Weights of a small transformer language model: rotary positions, a variant of SOAP for these matrices.
Each number is 128 + 24 x the weight over its row's rms, rounded and kept within 0 to 255. Layers, rows and columns count from 0. The size above them is the row's rms in percent of the matrix's.

# layer 3 MLP gate, 1024x512, rms 0.117, rows 946-970, columns 256-383
size [108  83 101  96 102 106  95 108 101 100  91  91  94 103  93  93  91 102 103  97  95 103  94  96 107]
[[155 134 130 164 117  88 123 134 101 134 118 151 118 119  98  68 104 134  89 127 132  67 134  98 169 130 148 144 137 133 160 131 162 150 125 155 128 124  92 167 127 137 134 132 107 136 141 110 125  91 152 124 135 151 135 120  62 126 168 115 144 155 104 170 147 143 118 160 170  96  65 151 113  95 156 106 131 127 136 146  98 140 134  99 120 151 139 119 118 133  84  93 131 119  94 101 115 145 155 102 149 166 119  87 146 118 161 108 135 180 128 125 117 119 128 138  84 168  78 142 130 119 123 125 158 137 111 126]
 [142 116 139 167 152 139  90 139 135 147  85 161 114 163 146 103 131 153 135 116 121 143 147 148 187 105 115 103 126 135 148 118 138 183 131 165 107 143 115  86  99 113 141 119 104 150  67 166 131 130 149 140 120  97 128 112 156 141  99 133 106 189 121 110 118 133 115 112 110 152 155 144 109 112 116 166  98  83 133 130 135 131 122 156  99 128  98 111 165 150 133 114 175 109 136 145  88 125 118 128 117 141  92 134 104 115 116 140 138 118  94 125 171 115 155 105  90 123 152 121 100 120 124 117 113  88 102 134]
 [129 135 120 156  98  95 100  90 150  97 112 151  92 148 159 122 120 116 121 100 118 128 136 179 118 125 126  94 114 138 158  64 121  84 138 121 116 156 124  94  86 125 131 125 155 112 123 143 138  97  91 109 118 159  88 103 106 154  79 145 115 127 154 112 111 157 104 117 116 129  84 106 153 124 142 104 103 138 130 155 159 160 156 136 148 158  84 140 130 112 113 118 156 124 141 132 117 118 160 141 103  99 126 143 134 103 161 168 117 127 146 116 152 130 141 122 117 154 157 128 120 173 127 119 119 158 149 144]
 [181 126 104 128 142 118 168 144 116 129 131 171 153 125 109 127 166 116 101 151 136 147  93  92 119 151 160  95 115 159 120 111  83 137 156 131 167  83  89 135 105 169  98 130 128 143 130 150 117  98 140 132 114 155 142 112 150  89 131 102  84 142 118 108 126  98 159 105 161 161  98 142 149 125 150 115 153 131 172 167 106 143 127 125 106 122  89 141 101 152  67 133 149 147 106 140 160 114  94  92 139 127 163 134 127  73 131 170 127 118 154  92 176 151 106 163 109 147  88 143 126 146 126 165 159  98 119 105]
 [158 146  54 134 151 120 175 162 103 129 141  93 117 117 117 118 108 147  91 140 131 104 147 153 113 135 111 184 131 115 131 108 172 124 134 109  89 141 118 109 130 109 144 102 111 156 124 111 134 121 124 132 105 192 119 108 127 139 122 139 109 159 105 122 128 134  93 145 123 137 102 104 153  93 142 206 129 103  94 108 120 130 127 181 141 110 163 154 120 150 151 156 118 143 159 106 106  97 125 128 145 146 115  92 110 147 132 151  97 134 135 118 136 140 131 132  91 162 125 147  99 100 131 130 145 109 115 128]
 [118 129 117  98 113 107 103 139 129 116  97 143 128 156 117  97 156 159 134 163 151 153 121 118 136 155 145 142 122 117 172 137 109 139 154  81 137  99 150  99 102 122 125  82 111 122 165  90 136 133 148 124 154  94 143 131 142 153 130 112 124 135 124 134 117 125 134 128 168 150 130 155 145 123 174 116 128 113 111 179 116 132 114 129 127 168 110 133 133 157 126 142 127 167 134 119 119 148 112 140 164 169 131 130 123 113 122 131 163 112 116  81 144 141 105 127 174 128 179 125 145  68 100 130 118 140 146 105]
 [135  78  63 126 108 117 166 112 129 112 149  95  77  93 131 147 136 141 125 139  98 123 113 112 110 145 114 120 122 130 121 137 157 169 139  77 126 154 113 133 123 127 153 130 152  85  81 132 158 146 119 102 119 145  87  98 127 110 135 169 128 194 130  99 138 151 138 127 171 141 105  93 150 130 102 158 140  76 141 133 139 137 110  96 110 167 104 141 126 159 132  96 138 122 136 129 150 154 142 134 120 113 146 106  90 106 124 121 155 116 113 130 129 137 125  90 181 138 112 110 145 165 112  96 149  59  98 127]
 [116 148 117  94 130 121  67 172 101 157 141 118 116 146 170 158 169 149 106 164  91 133 147 115 133 155 125 124 141 132 152 123 155 129 142 127 129 114 122 156  93 175 135 108  61 123 139 118 114  99 142 157 162 145 120 121 116 102 163  84 138 139 147 155  89 185 159 129  60 148  68 127 104 127 129 133 117 121 159 123 147 127 153 174 135 146 113 141  90 114 100 141 123 172 156 137 124 138 159 134 106 115 143 109 120 107 147 144 124 103 140 123 101 124  95 138  93 101 151 129 131 141 155 129 164 148 135  98]
 [139 128 164 148  87 115 138 110  95 176 136  93 127 151 101 121 137 174 134 151 138 135 161 141  99  94 122 141 114 160 123 128 113 113 122 123 144 105 194 112 124  89 127 126 140 147 167 133 132 137 112  62 139 110 106  79 122 107 151 137 124  86 123  90 103 131 130 161 132 129 115 140 134 129 125 180 115 154 111 126 141  96 147 121 110 136 112 132 139 159  84 163 109 129 123 137 193 154 122  97 114 110 179 137 117 112 142 138 152  89 118 146 122 104 100 134 135  92 152 128 135 116 116 146 118 158 133 126]
 [135 141  95 150 135 170 131 117  91 134 111 145 112 117 136 115 161 133 104 110 103 136 141 117 142 132 124 145 141 106 126 121 182 162 127 145 121 136 144  59 102 116 100 111 163 138 136 155 148 132 137 115  93 125 128 169 113 122 113 136 146 121 138 122 122 144 116 141 137 135 147 172 170 151 104  83 105 115 117  97 156  83 122 125 107 158 139 155 134 188 177  82  94 163  97 150 146  98 134 136  99 134 111 141 150 142 104 172 128 152 203 106 119  98 128 112 141  92 141 153  88 152 149 148 131 129  91 126]
 [140 135 102  98 115  96 127  79 130  97 118 176 119 112 130 144 128 147 142 101 125 117 136 133 114 130 170  75 120  97 111 131  94 139 110 112  88 112 120  91  97 148 160 115 145 162 121 148 109 117 162 140 112 103 150 127 128 149 122 127  99 133 109 125 121 137  90 133 108 126 137 133 147 128 136 129 122  71 153  97 127  99 125 125 103 123  96 149 105 131 128 120 126 155 109  92 137 113 135 143 112 186  76 118 124 120 125 121 135  70  88 104 126  92 135 100 133 119 137 118 136 157 151 147 150 137 110 155]
 [111 139 119 159 142 161 108 138 112 120 104 142 117 115 133 119 138 108 128 102 125 117  92 149 137  95  91 115 117 104 162 153 147 113 115 103 185  98 153 112 110 171 159 126 130 125 139 136 170  97 132 116 131 148 132 149 170 132 104 114 157 199 117 102 161 143 163 110 118 146 151 129  98 110 135 148 122  98 107 149 197 129 118  74 129 139  92 142 126 163 132  90 115 151 133 122 166 110  78 118 112 115 102 145 144  84 144 132 134 166 149 116 126 154 114 108 136  72 150 125 181 138 147 162 127 135 127 135]
 [126 113 102 169 136 135 137 156 118 148  79 174 156 174 154 123 135  97 153 122 120 131 133 128 119  96 130 144 121 141 131 152 136 117  92 140 153 108 162 149 150 107 167 151 142  74 195 123 119 131 143 142  98 125 180 113 117  85 136 132 102 125 119 158 101 113  98 161 168 137 149 110 138 125 120  88 140 113 118 133 117 114 109 126 102 147 134 172 143 167 145  76 171 118 131 101 136 124 116  95 152 117 197 110 105 110 112 126 145 107 120 134 130 140 108 140 158 133 146 124 132 136 137 130 163 122 106 152]
 [125 147  82 128 132 140 133  82  68 106 121 103 134 170 105 167 161  98  94 167 136 154 134 139 182 116 128 129 129 137 122 138 137 107 156 152 121 133 118 125 127 104 126 125 102  92 161 115 110 112 113 114 106 102 168 129  63 139 138 143 156 187 117 119 103 136 130  96 159 151 145 130 133 123  73 130 107 132 132 163 114 108 133 137 104 148 112 102 133 100 102  91 111 122 106  96 153 110 130  89 181 148 126  91  94 110 123 166 147 166 110 122 123  93 176 122 137 144 108 116  94 139  81 130 164 132 108 146]
 [111 162 103 158 161 159 110 170 164 126 138  89  96  94 127 113 119 137 101 137  98 146 139 193  85 115 129 136  97 125  92 153 169 114 126  99 124 107 165 158 138 147 132 196  94 152  81 136 184 149 169 160 116 116 132 122 111 138  83 176 114 137 145 100  91 126 125 111 156 128 133 150 161 107 136 116 142 150  99 126 148  85 112  46 156 148  88 120 140 123 104 132 119 155 141 128  99 151 139 144 126 158 130 138 138 117 130 158 145 134 120 137 153 129 132 147 125 112 101 121 131 135 119 123 129 119 160 153]
 [ 96 133 120 127 147 131 130 143 105 183 124 128 126 104 151  70 133 102 111 137 179 114 115 118  85 156 106 141 129 116 139  96 142 127 113 130 120 109 122 135 101 120  95 154 100 121 109 143 162 154 137 133 148 101  84 128 144 103  99 159 148 139 114 101 141  96 122 133 151 144 113 101 138 135 121 151 138 139 155 128 161 143  98 147 123 114 123 155 158 116 130 114 117  92  94 110 124 138 140 121 147 169  97 141 126 119 122 119 126 130 105 139 167 120 117 110 208 115  85  94 110 102 133 121 130 153 129 111]
 [136 124 106 148 128  89 155 137 134  65 142 137 107 110 176 142 121 119 159 125 123 122 100 122 147 173 135 128 146 137 128 153 124 105 121  65 119 152  98 139 155  99 125 131 159 137 143 109 120 144 157 116 117 144 118 154 123 157 121 162 131 116 119  82 129 147 146 176 122 183 120 124 105 138 130 125 153 100 124 152  79 137  79 132 140 141 201 108 123 149  80 140 135 129 123 163 108  99 134 126 113 148 106 151 122 100 128  93 121 115 130 116 149  72  80 116 127 126 155 124 169 130 145 125 147 173 115 142]
 [130 148  84 169 109 136  96  92  86 158 116 150 131  99 135 147 113 101 135 157 168 131 109  79 153  76  99 120 123 129 111 163 144 118 144 170 176 145 116 114 125 115 112  90 121  72 157 128 111 119 122 144  98 172 130 121 136 146 135 157 144 191 115 106 167 122 101 121 115 119 160 119 110 112 150 163 117 150 116 154 111 134 139 121 117 120 148 103 142 177 133 155 128 107 124 168 141 129 119 156 122 118 140 109 151 137  92 125  87  86 133 104 146 108 119 173 125  96 102 139  71 107  96 144 148 150  94 119]
 [113 156  75  86 143 120  86 123 106  84  99 180 155 176 105 110 140 129 141 104 111  84 108  99 146 148 106 129 109 128 168 101 166 109 146 148 169 160 132  82 132 166 138 122 134 147 136 126 139 119 104 135 120 149 130 134 124 140 111 141 102 118 110  96 103 135 123 120 149 146 116 128 131 143 135 136 136 111 119 165  86 118 142 143 113 147 129 169 118 147 152  93 140 162 111 173  95 140  96 187 104 125 131 119 159 110 100 148 167 132 128 111 144  98 141 115 170 104 133 127 124 111 119  93 114 134 143 180]
 [ 76 110 149 123 174 144 149 130 108 136  86 155 132 149 135  77 132 149 140 124 111 151 154  92  96 121 126 149 124 137 111 146  73  96 133 138 136  97  95 106 115 144 152  99 151 140 150 138  97 119 105 126 145 149  94 130 158 132 102  96 111 118 126 155 139 112 179 148 188 109 102 123  98 142 112 134 142 110 139  82 114 136 111 145 129 167 145 112 155 177 128 145 147  76 117  96 142 132 108 110 134  92  76 129 134 108 150 132 129 105  89 120 116 128 147 128 115 110 136 123  89 110  83  86 107  93 109 185]
 [100 131 157 138  93  94 145 105 164 159 126 111 120 114 133 119 118 118 145 160 139 170 163 134 134 120 116  91 110  78 111 110 110 118 110 163 138  86 132 142  78 153 159 113 173 166 125 116 114 127 125 110 188  94 148 151 168 122 129 141 157 136  83  83 139 118 120 114 129 158 140 155 135  91 106 124 149 128 121 123 116 106 115 123 120 147 102 142 156  95 139 158 147 104 135 130 125 122  83 128  95 138 144 109 154 144 118 104 177 166 101 105  78 103 127 141 144 108 101 139 118 151  89 123 173 152 130 141]
 [161 128  88 147 129 128 142 121 132 145 108  64 107 138  92  91  96  90 102 129 134 164 123 130 129 116 156 139 141 143 103  83 149 134 116 104  96 109 150 152 144 131 155  99  88 160 143 138 111 110 149 129 110 151 110 122 102 161 149 114 121 128 113 115 101 117 113 148 115 130 153  99 181 144 118 124 127 158 144  92 117 127 148 108  83 108 154 117 122  94 127 109 125  79 100 147 149 152 119 106  91 154 151 140 135 129 184 114  99 114 136 124 129  93 122 106 119 149  92 145 133 104 156 158 139 130 120  85]
 [ 88 149 163 118 126 139 152 119 123 130 158 145 112 108 128 136 170 159  79 158 102 136 127 159  92 103  68 140 142 121 127 154 169 218 110 129 155 136 132 135 117 165 115 112 132 140  92 138 137 135 179 131 128 131 108 155 113 146 135 117 163 161 163 177 157 129 162 130 131 113 102 180 160 142 137 127 145 111 112 150 107 166 152 108 126 146  66 106 158  95 132 165 178 100 131 108 139 146 158 108 192  93 113 140 112 135 126 116 111 127 118 146 105  85 137 146 114 119 113 147 117 115 142 132 120 147 159 117]
 [135 118 134 135 104 155 153 150 137 137 123 154 137 141  74 149 138 142 143 167 159 155 102 144 112 125 118  94 157 106 152 115 156  86 152 111 124 148 124 113 171 103 149 107 141  85 112 128  99 162 139 157 143 122 103 141 162 121 140 123 105 107 107 145 133 113 118 178 166 146  92 140 116 130 126 123 116  95 144 135 158 143 134 129  89  99 139 159 134 121 129 139  69 139 124 136 148 139 114  83 100  88 111  96 144 131 113 127 109 153 141 133 164 124 127 110 122 156 130 145 133 120 126  93 111 174 112 122]
 [ 88  92 136 126  99 141 118 122 175 111 116 149 110  96 122 145 109 119 130 123 131 102 139 159 107 148 140 127 157 165 141 178  78 123  83 119 152 131 106 156  93 125 122 144 113 155 111 142 137 137 105 123 140 146 140 145 130 132 142 165  72 139  93 111 143 120  93 108 128 116 122 127 164 131 143 107 172 128 116  96 155 142 108 119 110 130 162 114 125  69 116 112 108 113 110  91 154 157 144  85 111 140 117 165 140 163 145 143 132 134 115 137 130  98 102 153  75 153 106 121 179 133  75 125 129 128 137 111]]